Weights of a small GPT-style language model, trained from scratch on English Wikipedia: vocabulary 8192.
Each number is 128 + 32 x the weight over its row's rms, rounded and kept within 0 to 255. Layers, rows and columns count from 0. Numbers have three digits each. The size before them is the row's rms in percent of the matrix's.

# k: layer 2 attention key, 256x256, rms 0.193, rows 5-57, columns 0-127
# q: layer 2 attention query, 256x256, rms 0.195, rows 6-57, columns 0-127
k5 099:156122156096124091208134138134156151121202060132119120131121146141079134125129115183165122140085171118149165126147137113103115130144131189096142082146135077166137105129180078121143152128178105116200186138107111070126140093039132127137104139154115116074111160091092066128116109162136201134075129183083123199131129082086103135080115132191144092103105127111111142124123131135099145108140
q6 101:131131163140098125088104136141130066161089112117141066141098163119176131179157079109132134144161140168151097109095135090132152122165132110051089154115143096107094123065081119166171102127087125115179116143086104136042138123130086140130099073100095117098139134110189106122191178110111100116093139162121129163129105138069180183092095138090108233133092145146098119130042125142066133100152
k6 106:168081169190060186141130069105121114133112189121170152072115140114159139143128128108115117120147097156084116120079115104101167169080108113130067154133201118118174137110123150191167138095213163094146111189107110136151140097107163083100104154136054181115113098161100114107146145140107166175122135147128093103124115161099149160161218098128143132094130140125101096108120155117114098127189
q7 101:176129110121130118086095124078117106116098095191134197098137150118096134077111193116104157167104158113107164180147075109125129169199106116127119182100121139157085167141086174117166114107144125149188146089145162166096136158146083141121126146108140118111079113162135137145104079143117086193130108128125126132108164074136197123202128068169106110125104189105085167164135181080076082153113
k7 098:105095186183159133104137114096144085161201139148183125131118117089120170129137121153113117130160135146145164148089160148203100139147158099090106151107207062130136185169143120126191111070057171119163107082101184151181122185177056153128161145158166132117141143107149157071158105138107148123124116105051165175174114184147168107173074076099190092137097098116170157094147130104129097160108
q8 100:123157167120137114115067103076131155137120112142146217206102097089145118117154144090171124072119109133190115083177147142071119111088131094123183089113236139176088132173160144153168149138110125153112096171122111137113157082154167143127126114118142124128130172161123094132132191137106148128137114138188120086143106148040136161086133147159140109150126085048123154086161140120113150082166
k8 097:150103167117117101133156137105133163132144109055151106122153114129111127123158140165103125079141133108135041187127193095116064112104132149092156123093149086061146167176125132142159118125144144079071161087131119147073176154136128096090126097088075108141119183155148113108063094175145121165126069142120111184156143120059124179134099129141157196155100066168162142192045076118159102090105
q9 108:129165093179150143119128212086085069142135160085132107159115177149094166089176170113130151099101150104140156185104200166119194125122131149112126149119097083147092094089146122120122112117081139100133135147098146151151103105138166103157136194073111139126059151151180111082112146096086067059096136156171089129164121111093158172124096146109133157096117204085098175147137145126135087107143
k9 101:099142123141116089121213138144106106120091209182056138153121121084136119179057120141101110156163119128076127098181126097101140149139182134165158084114164081137182168142119148086106137134120167107066158118168110123178145105148138115099105141109129139112169139163138126169098192125128056121131125186119149092091154116106105062137097174104113101138127110202126139079182176143176144155150
q10 100:093092179189097154120152163128164147167049127128141199087114147090160183086173124124103148134181128113135083134098147070119195106114081140117068142101056101130101105174137126115166095214119169138098162118123126129145157171134102164172139183088119145136060103120119093152139110047131091144106100165134157133152079113149145126103134126190150103082128128153184148128109139181149159078116
k10 099:108135112124109079089115169102109101080084038165173104124130073144127125092119055121115251147109098077175100142088069098090181145096118135085130107091088140115168070078104131133093148135131120085127149161115174150094139134102123074164140164129159121165107081118126160082093111143100115166156145089148167152070093127144092083145139122154118118115144162095109164101133121133150119166132
q11 099:131084125185059158140096152135120186152081134115161118098117120154154181128089123135176180192148110106142160107169118140172186125181132149085070062162171139065153123137121170151030182149147122085116138132174100124130175104080065088078084195089063128213175165101170125155061111088143102127139099089139146096149099102110152130068157143171172175133122098151070097121100112099116100106187
k11 098:107118112093120100155142095143104134137087124146148102176179129157117117142122169107103132185079069161097119126179105167158115063063137114148098115139131071063094104160116111160075103168095155127113115158155107178089167180117131122101129093081090102164104180101113206081123123088079203128146144118168160121115091142088146098127090104103099127069188141113142119103072119201078125107114
q12 109:163108118188164118125096098145163112101145105180164090185112144128148159153133102137137140122138115123131132118109093151158117100145152111098154129141144070053117142144157134140098129076140098129153113073186112089142136074097125167126139076123170073115132125137170179117103111167164141122151117140189112087137098125081145187206149100118139188103153050101156152177094115137199118131151
k12 101:135105077022090116122120039176091066148168144095104127120123103123067118199133146157146111132174171100105178165114069055120125144130132102099079080101154167140179124176152106153118131143160147128153157110068140117147111140126137113086159101165147136140117132161101124142121161125181084118176109077133142139142102118123101108153136095157120185133048069146156094174088098165077150095070
q13 114:144109120117106128110107138177084213181103148091118166120120139103150110089137138088132097142083065123135125146185113188148172077080142145120088110116098127153128128110109136193168134136132156059071139176088108146108152086089139133128081180181168163163087108156054093126170099124167151108145115115108108155042107109161102119081122142109033125098134109156155138099075161138045175131083
k13 098:094132078133075106081143145121137113179101124135083114139125053097136150120078108115133091074142109208111121159149092139122206130076181119184100158118148135147171118163147139147125184177071154109173202104154097127097108112162124139138150149152138138095162125150073140121139163143130129119118140134154092095141138160196128178092113105145061069088153120176137166126103115151129151098023
q14 096:095090125091120176121175137091146129138091160129159113099118164204141141093133130142160078118123108140191070121167150119120090082081094136101120176099049127092142108136072045171141038152133135134119165120117137076121131151123126144192053118137101171148111137099076155091096128100134034145117154118111095133087111105143148140117173183103083122147153163091126160168167129090136126100137
k14 103:079173142100104122145088101090120166173072125127103136126164106130123127108172123127170122152089068077121132118143095103126132116091123118101082104141066157112102144162136083113076166198127116136115150083118161100181150138123108082115147129130067175090073143083073121125096135081183120062204185115160142111075168133093123145144151129136114120117089148145110127118137142128129130117112
q15 115:165170131147121127194091129113109056114127106130179129138146089164097129140173197132151148129073094142104169074136150139128093160135109158082104125092129130168061121153127079117137090118202150116169112122134151154091161143132081095150130131102102142047142112135113069120051185128064135155109105081068158102134103112175109192111138026198118084136182140123139194184132171166115107127170
k15 107:143113135131120077067124118119215126151180150128167097137072127076122106123065127132096166143175138098097093171107114152086145175156134093150108176132140108145142177186136169155136137139085103115133117157118142135101096128085098088152136153183130141170095117100111134132095114156161159122158182096086115136161147144127121143144145104138072087109173175120119141117124150116156084166078
q16 106:083137175078091176105119131130103131118096155106144161124146153173084129044134184095154109155134193105145061079143114121186175127096137188115126094156103074152107111165134122200138094122124155117143194139175127101105120102091121136137128189085096114133065134144060127124130108133115133166096146070054119096059125068090086126111090079076109118152150103122122114136132168099126083059107
k16 105:096146095111101083108139129151183173110175071167085067131090146092123096164119131138088161187129116094143187100136150130113073179085079086172107170100025143112132142181122110122148119103097090188142136160159096176143097163122181104124150131139158082114093138125148137111080125196125105119131145137142180125109139146096071149075145106077133160062166143128165187076097117131101124080083
q17 102:127105088146134117127104098194130136091179137129120109075115195156085161098089165097157136129115129118150136185135112112149129185110129059143109093144121103128140132148106131142072113091175103191144131119133169136185112066156085111164121101083150090141119160127191120102090105145135143107163136119124139070124129168150199145171088165135167055147138090109127050118119136098099145142136
k17 099:079137131151103124191106139110121189127155161123118170129095063067178169092113140165123094117152141088093123123096116183153122095156100148093099047166066123153147149137128146094130111084092138125101111099138162131146144144134113126144093145125169122155133129056208053103137099148108116168063138127108178184128095084093121158125181175158195069144083058201131158096111184141129125109127
q18 115:113147134113169127137109123101125079143112144153173107140162121121163178108122096153075118099078210125148179105141178135132117200161152144106084154094198149116113075077174134140132130142091165157138134094137140086144117091118138077148149020149062113140053176116123079104123091120165120178167170149088125162075140140143119194124109138188131134155185132120168133150121161114175136155152
k18 113:089161134177111123149164153160168133145130097114117147204130157127144100125140188127135108146120102100104131106137101084067116147114134054185097177162105113120054208143135130143054085139135159160103146082120097095168127123128080127143152201106167208156090068152095204120127155111088177140146147179149161144116132100097152103103121112104150087154115207125145130108103109143109047090105
q19 102:106028140158105144116169135096145109107048133120162145111167152095140147130085144153074171147169154147111086155155134091173137104106148119108155049114107093127131145182114094140178154111147114118105124154135130159178186165187154112133068142118170131159157132102132143159106196165153084144106112120174131172116081175175126044124169085108128106161078156103077132112085123154152169125093
k19 103:152099103148129101132117149123150148137093099082125087156149142138113065177103120142118088095163128130101122142109187106101077136109133139138049178106126126109107101123106090115143123158103124154146185130157143124132126139163123146155169162097151154121165132109097155156140066086152143087105157093141142101136056088109157148139144122061092074086229168160162072125131117133056124134048
q20 114:137182090177210133159100126096151123091197110118132071169136099138151137061125198113123160132114166078153125105152088114096185175131126092063075158128091142100167123075055136179087120083137128144099151096093163174110139148152181114113149113169098087165092163124126091143139101137103060135101127116128148132065154113109094132131111126154152130074157168168091100149186201048113091079110
k20 104:130113104156047154113109155133181154110075181137087113129112189077135103127108122122135128138184157149087093109103179132164129146114133084139150152108131159139120130109130149106155105146116123233144128125168166186124078134151091184094158112109134124161124122119111139163125148118118100138122117149157175179140137090106166091117133188095121178134106146117034158156088179136115138116111
q21 104:140067134158154061146134108137123116112127141058085151076106150109092122195126189140145097128195165121165100079131124114139090106117227104160100122132167123157129126153140109129155156138132137079105162121127127164153113134122097168053089158134132125221134148104161139120157083147099206159121154086134118123120160157083152125201117135089122028113092164128175154176119092130108088154088
k21 097:139131106196122120141153139113192144125120045150091137131127105114153137125085121172089151141153182157119090147144142175165203139152175190143121093120149129194146121098135066113130115128102091105144196111124077159187159120164104143080112133084171094168091139146142150092170089121173138112136143130122143111101164137135136121136126135139154164091144149168174091144117101104106132077111
q22 102:134077092092123128146079184148186100107141119106104123173139085126110139123127209100115149123124175193102124122128123100169121068140160121084178135087162109109062113095155145142116151097129113111105107152114116155140091159146205099107127127108121051149110113150118184163147084102067153109103069099143127224042113160089132102112104142110176145114119090110186102166083196164079088121155
k22 099:181160187127111171152074151105111169110113190139144121155094135133144189070136120099132144128134094130138158163080103120132117118075171130119068105093163118173141109112176118088138141142070167093114170120147129165053150102100050157160147118168113146126154181059084163105160131118115112093140172118113122106196130150065160127118119116145122107142140158188106153151065095124125186140113
q23 103:107087114120102186116155169126128115105140158119144144171101160143191153105124109111113110139123150176111125130099094098107115092171122169098146167090149121136161175115191175155124083197091120102132144124118096123050122120123117117164122171184125083072115067092112178140131135055167112101165079165174136161160137146129121104066127093087123144104150168133140109113151156132176082119149
k23 105:109106145049179109114094131161141118085139079133115116155167146105094129116077136177146062128124121156104147139121151100116139057072154113115121180122094133122050135157099136091101086151153134198112054136156102162201118169159116105065134078190175123123127114127149172093158143121154116099151143164144125131104171148139137073130085168119120084094095165129096184154144148178143127164127
q24 096:141121159176072126134152156098078072087081155130095124129071161107127141102130162114180178100110129120106064109139109110133184113146139141083084121146126148088082126156133202152105101082162161100146108128159129124115164058135111166119138119114109167138178140109115143111107160118119142186145139161138168144172167102115089141105125197144150159176109137058119163177106106157100137177188
k24 091:122159137126177121137081097068153140149151083125125151070144133100167123144096111106122118131133161145124153206121123123120132150172106174088082103162192109163169128122158150113101198084123134109131139135113150163223119166148141122058170127097108157090179115160153099069126122187149189106112092166132138065154113062082172162099161143185109150084123137082156163174127182200116161075169
q25 103:163098181131164051121101084081113148103131100088129140156134164148118129165166124131187133148137141136168156138108126136120154172118107154133159185126092151115150102130140124132165149110113138113105191143135100153075169129092179102129106109076112099136086135098137091103188154133169104133067140162126117101104145097076131188147098132207042131137112195081108151109165148079088101099123
k25 111:093140092170083118131153088207106088081132125139117115108151120153183105130066108155102094145127158134129139082120188062162067125150124136144138134139110122067080154143110166146162145160153110135161071114179156163130108113190165188052079101159090098127131099113139152164129103071122113142066100097158021113128138127124148091136174132067142139140096138159096105080088154106123132205125
q26 101:114141093150158148066226136118190143192123123131131179177126128128197118107127139150105133115105160091131144172129108073088108104159107098091117162163133106163109118125149165113195152084096065100162108141113169105171132099076149128140095213094128133141148085179054149090121136109099117151148076157097093144092089146115155107080112094108169099170145143071127108105160116113147112081108
k26 106:075064120086167120087056168106128176192101089124083106111147099102117125114156138150180169146172115137108106096092136103067131136125112153127153174144113148097093158142091099066088117164091131174148127081107137156223130114159193095137136064104098105110139084148162155097141139165095229120058077168080163190120127115114157097131112089106085173074180127150145164151130114138150145107109
q27 111:175069165123091112132097094100160136154174118168137099117118148135144089148055148086109194133179144161115123115091140182107145064110172165111129136147123185111205229162128169121124149147175143082114084125087157125074108130163087090056133122081100143107122105167104092151149089135080126133148087103153126140143099115054107180119096059186081104130128110160189149132148134148108133101156
k27 094:115102100110143134141131107104135124119140143161143129131067083158103181094141115125159174158117151177143115113084127131102127110176080121135125144139129178138109165127128159133127110110119108134121082175144119048085079128132149182120074143111109107183107153139120187167112161102119178090194129139134114124189115148174124098060148161154023117106147090083116116152148137140134154091133
q28 102:102099110135123205002105097141156144136119165071114113112148220144042212117128100151137153132142080131083133137142094140101114138186123158114124157114053136065125110130138138119092119120115152135151172154134199167098099083100159142168156178157091127130133121071153094148161107151120125152138121137124123077116118104179167151153115129124106152146143130113100102138153059212081131092137
k28 105:159172112087151134059133187086174123125163102163070174122126091094100141179108128205134042181144120153131169082091172141079128131100116199111152075109106151099102136106118175110133113059092116148129142095160102129071139133142170186114128128101158169138163137092103129094168127102123101144150093096136113182137112059131165139115117196137135117147179077161144125132163082109138156160122
q29 099:093149142103090108199153160110118151111053088112127097131143152161095219154136148163164150186147090164208129127113124091104143115136086088189132156200142142133169112145113143137137092104100194127107113141157104061142188159129135124163125176109147146168109132134154097132109131143163097101199066190105106116058140089103147131075121113106142139178101188081180135136160091103137131143095
k29 097:151116095120173087158120110067080094130112066131140137109132130142105113096136180158145171116113092142135122047098136143144123188151150114137095136190058158132077131166102130105124138124132109135117077144134127155121148105112146169066122096155151130152114207162141177141149180171130138126111107088115149076125085148094153149174121153136181182131120096186149151158115135171115137168118
q30 108:190106138074132059078107087185179122148125123085085190085095149102171149132077128162111141140161116137098089167140112127121144162108097147164118159106169161129143186149173130132105162101144140153157147139170144104183177138105158160164165092160151080135137162114142137143130087161161138149124117102121094121150148122118101141118074109114163083142102141058101171110158126202130115149089
k30 095:078083142106129111149138173118166106117095148142107152102140143176168125129144201100091145067160129153131168108100168112125204141095137127114157120123082131145076172154135115106146051079151115124124157096125129118158133157060157122086134104137118152139063088062117105120100108134155130119164202084121167123083094131178175099116113123086126144095116124142108093105101207135144100130176
q31 108:108156158125124152139109106145109151140166144095145121124113128138142140172108124135136187093149123072095138149097131073128089121150144080131156149176123134158088142126166114096120160113192088092165182161134087125116115159076112127136144089102103088039153156125188105159064089175134140115104143062106114115167099092172159135160194123153208121163126125101134162179102180084165175138102
k31 112:144163178103118121165111121064129156155162206170194137086157136083162158123162137084164091128126125141093181105111117160134081101131159124141150131046158122185118076109191187132152103064167126139089133131112157080183101097098145134069106169151101151113114105118111084123181076152101121145164144148113119144182139092112136150116128150187147071127117158094107158136152188135096127099108
q32 102:117140126096135131133102093113149126076163081125116096177157111178090143176116132118162107113109114122113194099118097122047171171097159093155120089121160109070160149209154114106116150135160124128082148150219144126192156087169137121093156108129130102135108150150152109075130101180112150104130143140146144143116113148141133154152123133130173097170136132173152109146128100181137132151115
k32 094:120157097164112111078103148089118168120152188127197144140145079092126118116111113185162185117086143193144095113126055166129100114134132086105154150130135149090099125132130165096097117067053147146127146138115142182056158126077111105147108082176181155141158138141143106092171160142087091090158157106079121096091123083041164155154135132134097109157181147079145156146099176108141154151106
q33 089:161088078111148207130143111151136134175132117093156177156149161135132108148094170107155090151112132170133124114159108139136096111124139082040141138111187179163164111121119112133150124146110143185138103165103139158099088194072164096097151110173129153110132091087115098157112142068109085146169087135176101132139102102159083134087135060124113162136131139103121051128210074139157195111097
k33 097:145176143157142104159137112168152134098085104060118090148104118080120073096105128077152101134156110138146164149161163053062101110177165119113086093196081208174130167115161075121111117126091107157163110089089226162168117147083137112120083138135101180067112107067132166156127185103085159103135108080115140160171156101183159115102106115119132152118101119145123173143153121096152114152089
q34 096:167114131119131131114084138131117170144175095092168139060136162152082136142085160133073079084111165142147096085132128082124146131184179133137143104220141148100107109114126082133159133106187105119171123151138133099067148137151108144146085069064097115104110159151132124169185179089165128122116087213128113167102138120084111057130093176084084135114117126138095135133132146142096053184123
k34 099:085148089115151110203126136129158095115141135115097128132096136145171139168128136131155197065082149159116105110105165144191152107110111097131140169126102138145122123132110101096133136156085143164144155086099156178158182084156135059109132136163151106141116096134174156078135066132151131143095114146133149157133128140158098093099144168138119117135119135152113086096059119127146125103150
q35 097:106080102181122166127075111123113168106120162153118165110138154120105132101161078127129141099077116134124112118124138135203147130134094128110068150132137161088153110118061113137168141110155156167154109026088110125153126169155137137120068157169066131137142122150098170151071089100146159139148182159101136092151071103217154174151123159103109123163124130135123132153084174066120104115062
k35 103:161148107163155090131141116110088104169070161138064112158143150076187139121146106159115132146138131099145173114132118101078092122189230131099159140095126121174099129125163135153101143118124148101214124074073173116131068122139146113067178100130162086112134101144177126056143138131126096167104109049091138168171140122149158149127115169121189104122058098110146065113070114130133171145122
q36 104:105140141096118131108124109130138176158101134153146109118117154120148160113074071107073080105120098133126118163089092130150154146093161124081146158112175102149133038083164143193058109127184091093138136185091107144108119159165069128083142064109100096127110094122134114131117150184126109146117097164178175174099149082144068141054127128096090143065113073125135164137121215089078137115141
k36 097:143177117126168152164096096082131104080175108147072113135148112109123237135142121181114111077159161109138143086168151146089163207070087126089131058119122102101104129154107108135167133110138129158141170094118128117115099113140137115128165141111127149127116194071073113116191155090160122182183123099115121143145125149123153060177173099134171154093053101126079078102161155165155124164122
q37 100:123107125076101101127125153141151162096099155082116135066134156206143139141156191105084150143129127121114118071114067116124112112142092220154168173137094153132106142135141212135101074136106094074120121121114131128166175146093122101180099157119079129157131125138146071125086151136169085143154122129168120161071136109077190131131174137132106172195115156086140109157146140162125122104127
k37 087:103116130173146076138150149150111156104118084074096071170081126125124089100164120150130095117138116159193036152147191127161122108081144167141129089111087139168193163181116092124067140118159110136119166116153086153082153155123136132141110097151099109161140135115117153084154164119108147120162196166120086120121162157186097114086105131108119160171124141160115147112100164153138164093118
q38 096:128108105097092129138118130189057135124105136144145146088157127094157177095153106140091216159079061086122102097187078131156086093113148158161130158146108125141176134092122204168070098182079106113107077086122118082083179190130119186108149129164172103173165097128197123137048083137112059166125115062135122146108098114151148103115098142147085127177133101089123129072105100125091125105134
k38 089:174088172125090155148139154136167099148175142130146114134174143150130091163124090132158151090128137153144100119063116098155171129157135091060077093085218102211110042124087118153139111127189130055147115167111134108158134121133123092147109136118147113136148125171139110133152154107132164124098154153129117156171117068136120085095081150145140211133134113143168139156135130107118150061129
q39 106:175148112100096078125095116144097140118130098070126124094097127144145088186069125109083114127146163117136100155209165110141130139123213170151153154131077111107084158118124192142171135133095132145079158156100133122091124118107169146124054149107067173124151134149105133165086147118108103123164106135140093129102123100130141116137182177134126112154127117140094150114139100146148203143144
k39 096:111196101128115145137123052152170196125167209191092098118150082162137141094115100130141154140137136089113135128151082116075184133095129119091100138162153157102103115193097143092151153154140109102105164150128104135142134174156059104118098095193158180153121144157100186125123126110140082139094130131103163131077123111115110111118196102112094119145102170092133084118090139135162120101120
q40 100:156182128187157144158153121142110132154176115113121144075134108145118132122141093087125113146151143078107159113180053136127164125089146132162103160090080117157113106137140099112066156110183177112102106116138128209177160089148109186096142114122134108112155090158093082162144147193109126050094115143156153188112179153165077110162153172061182150120123141088156070133119137143165162095153
k40 101:126149049154135091131104066126129103105087128081111099154158124137160138158111119145182120136062092118165080118177147121113137150102178057128089106089110162125089165095114134095096140118122110138185143091127107107181157087214139143122127160147072109158151147142149114084101137133180105172127105122091133126113147117085131142135053096102129139112111121161154207096177119123177170093069
q41 110:120138058153098159092115118125126097180125167123131080108115107171142109195132158168077144161131147193146124151127113148130116105231133111130199149114083099113088041130095148152143181139179097130140124167158193129130100153115143176099142115151135115082105082126107113098130125167145181120061107158140182114147133114161110147133087069126077150164075156111108205133096106115102143099133
k41 099:117146099125114173136132183110154128177169144096096119136131092105048127139104126153096127193143063109078175145107126126058109129164156152093145132111161108162108128132111159144129103113186183147146140125172100119115142113125165112088123115161177126013144144160147097098173150122151203096074135068133118079161105105120159130173095116133141110112126105145183099130034119103086113142142
q42 101:111114100175106084113166108143122089108150128145109111097092120111156091146149125159126108151191098076176130148152162105129142160139161067132129168100081181060186113118143128214092116124139129089129053148153134119121121123102135114170124119116134167171123156163156147127116144109128132134130126069148073072098089128113109118168131163088113153116167171125173192129124134114101157112130
k42 100:060087118164111112118103075153112167177083107092108057123100151161156095159118110104122193182183130078161173112130092131119128064105096154170119171160145125120122171114162141162155091101144181107143186114068095125128140115104136115159079080118156123175158126168135149084183116103188128140116084074131076154099136102187189152128108139115135123078115117145111096117172075119150108147174
q43 101:122073125143083154121148206159228094086156136116103140137083081121130104104101117107140114098087024100150111143176137177145090093119133117126128136049135153069134129070131208133141109136109106109078145105101186122140161056058168131161096149117125102157186074114135167122119141153124104102176174173135152122116129128090065139183143122086117100094157116138096154132135109108130122183101
k43 103:078137095130086135097080155137162182121068163151091149151149158114170177093136152118126151115118150123148171148126120108130199075128134156082145092125142206134147144166123160108058077128109110131163131127148124089084100161122171140123052193132138154148138155107156117144091200080094129130142078162134103134092158095097116118114144125113132157182116140095126140080135148188179105145175
q44 103:107166107145137177130168097083158095130120132121127079083134100154116159049133113126146091105135137146144107093153085112164146164066079100154111177153131099150194161068124160132154109105146157102065139100122154052099164156126166175135211105150148122141144071152130126148120143067169074140164175123117116107064146177118089206124132090093186161110100149140143143060148128112104150088085
k44 103:104127141144132102100081132120129111083142138142196151126176114113115077134146097129217131145105139146164195160152069122090139093133155066148174174146101115173153131103126095191162124193096120131138140138127187062164205145146145170148089165126135069088084105104136132145113087172164090096166108081143092172112143167100164165103160070162123154133089121128138156085153145129083099069127
q45 105:029155126132141116134133141072113128099201202180156205122057125141147123117156122103099082086159181143166109151077156133098142119072105091145139184107091115116141159099138179046134134128111151167066162122177054115168168110157119140141109074129124163122098162180102105107119131170147142155146127096195127089131138174116115139173179123112108133138127146086187141209129052185168091134141
k45 098:115162151180141125124155115146157166137126121131098139145189149100180123177120155139138141119150135121086078078166152142133134115170121152192110184204124098090169159151150120107138070127131129160131089156147156078100093128159159151154134128091122159072141111156134214158174136112121101119134096102132121133097153076105129150146169109143149147107146114083122096135116085171106050166112
q46 101:120095018108150099156130140154141180122133121142124115141134127149146132153141150138110098140135127111100122122154087189118134170084095146171129175040074184159146091134127149101128133173178137114087109068162146097192127082151150098180142189135133102147086071094044083150172183122141152150108186168227115120148136133124147095130106106111082137081090108136146117109120146112144150096141
k46 097:065139107163112133171108087167096141154097147089154154161148162235155145127121169113116107084160155194063160200161101111076166166130115097157136109134107146108078151143158196136108045106120098094092157144089101113147112097139162117129112144138119115123177142122125109143105112130095162117100129082113089079126141113116077103118138132115121106125123137076156112096160152126152147113057
q47 105:112088088193083091137111139128183111091054133120159123140132099130140109127168096091106165145160102203142090138063083072180147085174182138114134141112146080086123124138040148100184172167142113182164139186107147138132147077111139130119130197122141070144135167106121142102160108165145114120080170153208144165171089141073178130122119149088118119060117139112128145146113078158161092134097
k47 099:068077205141069159086147135138164113093164169166197085159086104161127136109137152096114149143168124118138192177129117112123106097103118117092092160089136120140118131151170176176121146108147142100105135157121058108166098087165102129134108143105132103105161126119156150147125158186130108115083139148105109137138087110087142178095110131136205100090140161126167133084127094176098068077178
q48 109:091127147111137156105129090114146119125131140100124133108129177142102131115170154079109095156143116105179079169121151129102112108101158143207092138103103148147169110170159135146160097122139066142192132177111144086089187165148120108171154142133139190147120119102125143124150121024117143150151116129145158095132068211122106164140051137169108101155098121137114189162113142122157106124146
k48 105:093117156174155175147103078074162119115157142097170172090182144146118127132115116146137116060125137169112140191147113062074104133186112130088123042069161085123146122090179030114173095093146126124179139102103161153136126097112132113177157099139151149131142148106170135129188127173160152110094166122123117160180147152150154147113111127126128154126100180190156152164149105136136062158163
q49 103:140144127165104161097118079149181145149119119113094141143116130156172189129130172107146140130119149141168096091178126129122151085164175099165119180121117149087055124171165160122120133140125149106152119165047160062147103156112108110152145116131151173189146096139060149133088133115051084160197131168134114082101112151160040135104178228118044144110110109129132098138139146131120118153133
k49 119:143109121155145145110117158142081092122079180139126159127131153130091110131136174093186090163142137148155077166150104122149102181111190145121165089118088160141114091101138122117211114158191102070129116165110129181118118117083124129180113200177129095170148176105096071103144109154136117123134118116119119093152146129121135177134157168153135144184105145113062119177112092108139187154170
q50 110:100099179130118094125116132099109150095138181161080130166112125099166074114128116035156131119122153114105110109057165170094180153117160078150073112091168139139101176080172138123192084133098098146138048081112158127166113129174227094141133109156161111097077163110166123161080144103126145134151162110088134130133154131109123145142143107199129130099143152152177117175071087111125163108116
k50 096:098148099161177118123063116105160071054213138068102133143136119119129125091151174176106144181107199106143123138101194110086060109127108116142113146092166175134168166050131171154135129057134183156129105098113174115197095157101143160168126091132066154086148131162140142170129154104144125125157150126118146121129088145096145134134180149162124127085137146195162091126172165148059084147122
q51 103:113150199104145106144130118164140052080130123061116111104167183114142132153126125129191194110082084095127174119167153175100133197137150174119150172125123079165083175121179114139125129143151150152159141154176130093137155124115180140163155121094125144095085122145148108114107197098178132140135134151099141170128224140175084108107139100141169101141106164150070133118130114183149144110153
k51 102:172102133154096112143135152129162106134101095124149162156102132154127122150164168134096155117130186108155076091127145144125107186121126121121113117144086058111099147083088131144152110103151154136041131118155118165130129176204094115139097123101103131146144145115130174114103141154107119112247096143122172133102100131137142126074114201128194133103146095168152098119133126139123094146157
q52 103:137154157144173137092128175117099099082175192130098132126138132134154148140144109173162134094153065135150131130103122137116164105170121148115126096082112110126087116157098196051106099130096141129084069172132195106133156080137096106100093130118128132201144116103136170168095154171066173133125100091073112077130142104115160143185148148198135134125162133148133158143131117095131164115111
k52 105:122125125118080119097111073088089178151158175150157106182145137104116126096172073110146161160114108109129128131161167131086116143155125136069138220123147101098126105132163209169111123080143103139136149102145132102076114144146129173104061153118082160118111116071039085191122143128095090137160173145112147143180106136187177114128113161161122111155131117149139114144147166095143064120149
q53 099:137109147163118115130141115074158118084114139094142153114140108164137181134100130141168106118127093139103099079065157110118144127129118173142134129103168154050117119136121099186123124123142155166088107145104154170169098086099165123191139214158148155147169157126090172116134128174090117132202148110159123117117158156184157164073114162151136182065192151135176128170141118085135072154076
k53 097:124077127127135126107061151129103150044095119148162165092113148110138080158202073151152109180212129151147083109120111213178149088133094110109140126120078127168119135147108166112153092123144112117109171056155113106182168096113146163134112091069095145149099168074067095140060114129150095209172109169183150165116157082106109144127123123128100108105118141113115160129182158168159162136115
q54 102:113102131170129146095156142153130034075123160076106143108137171143133130133139125123140114094126181184176169153055161128084150140164132085130133151159107190127152150096136144160076161094147133096162064152131117174057128097124099124111170144107207152092081122111173122103117082096107122162148092109187165134076131122110143145173135139134088115109099124163140150138204187134159138105130
k54 095:126118131057151055132118131148139140111104085123082132105064150096136142148110094117168144080064130078082111136143103114119143090091092149087176133105143116134144123133137129118081127117091138142173111130135116103185112164121101146116139153020171169138068173110135148086124108141163128061072089099106091106101135191128132141111177152150138074079139073135135102153167094202115162124143
q55 108:126128157122130156190095113104106132157129104094119143113116125119119200163164151140130164111125158071135121085091135150125188100143150112098083068142058172146183167078107129068184090168130162082150133131113165092155121126104097098134153154055189156100086154164149084114119143125100124116138154122155163069120124133154159171192076144106184099161132078157079140152165100097146157179166
k55 111:113125089122114117107149138136111027133177134139106137158124083125125126131153131087164112219140125175168098148167158157137132149117162154161142091070141125164125199058129130116116082156121082079148101179129153135084097074125109203107065153080140138157014123087142118086108135117129106117189170143143144134155070157127125073107115108160140154151156121134125175087188082138157176139178
q56 094:217198091163124106118098095204105121139159121097131062160108119116114144146103154153159139069150098110105083126113171123145140071093154128087103156114091173108127179179101127166103107105140159081094167141143120114165152111149124135049128169074131156137145173110187098142183084110080137126141123105110121115144045108112056077071161173113146121146118142183161130105140168123075130141066
k56 101:147105141076091145166089126123085158105144119160070098083153183140110131099092119143105141130177121168173068135144146179105174149168090170121083095140110119138157145111133105140095117135116171146097127180108130106130117127128112122170100120142174160117159187125143135136140139189109081135130152104119154176147121159121136170113150155083137131155118155151128157154151164131118112157111
q57 096:154144104147114093129151143095099130137132087128095108116089140140129098094124141087150083145070157118112062079082162128160083134131163100068104128123112087164095131116147085108141106111133165181153163121098115150197098100137122091194181149202155145119126119146126128089140144137119140184111126164116113107075090172127145121100112134084168167112178088086154140082141106171072136154092
k57 103:113095172108108070076122147095128129134093096131108188100135179104055196135102169162129080145159161131093148066121090165094161114136154108118145132131128095087095094147108109109107121151123122150104116136188104171060078138153206108114099092121093163137111156199100083099128136150148105126159120166176177157082135109101076115131105137110153095075125158131103116092084109099093141164106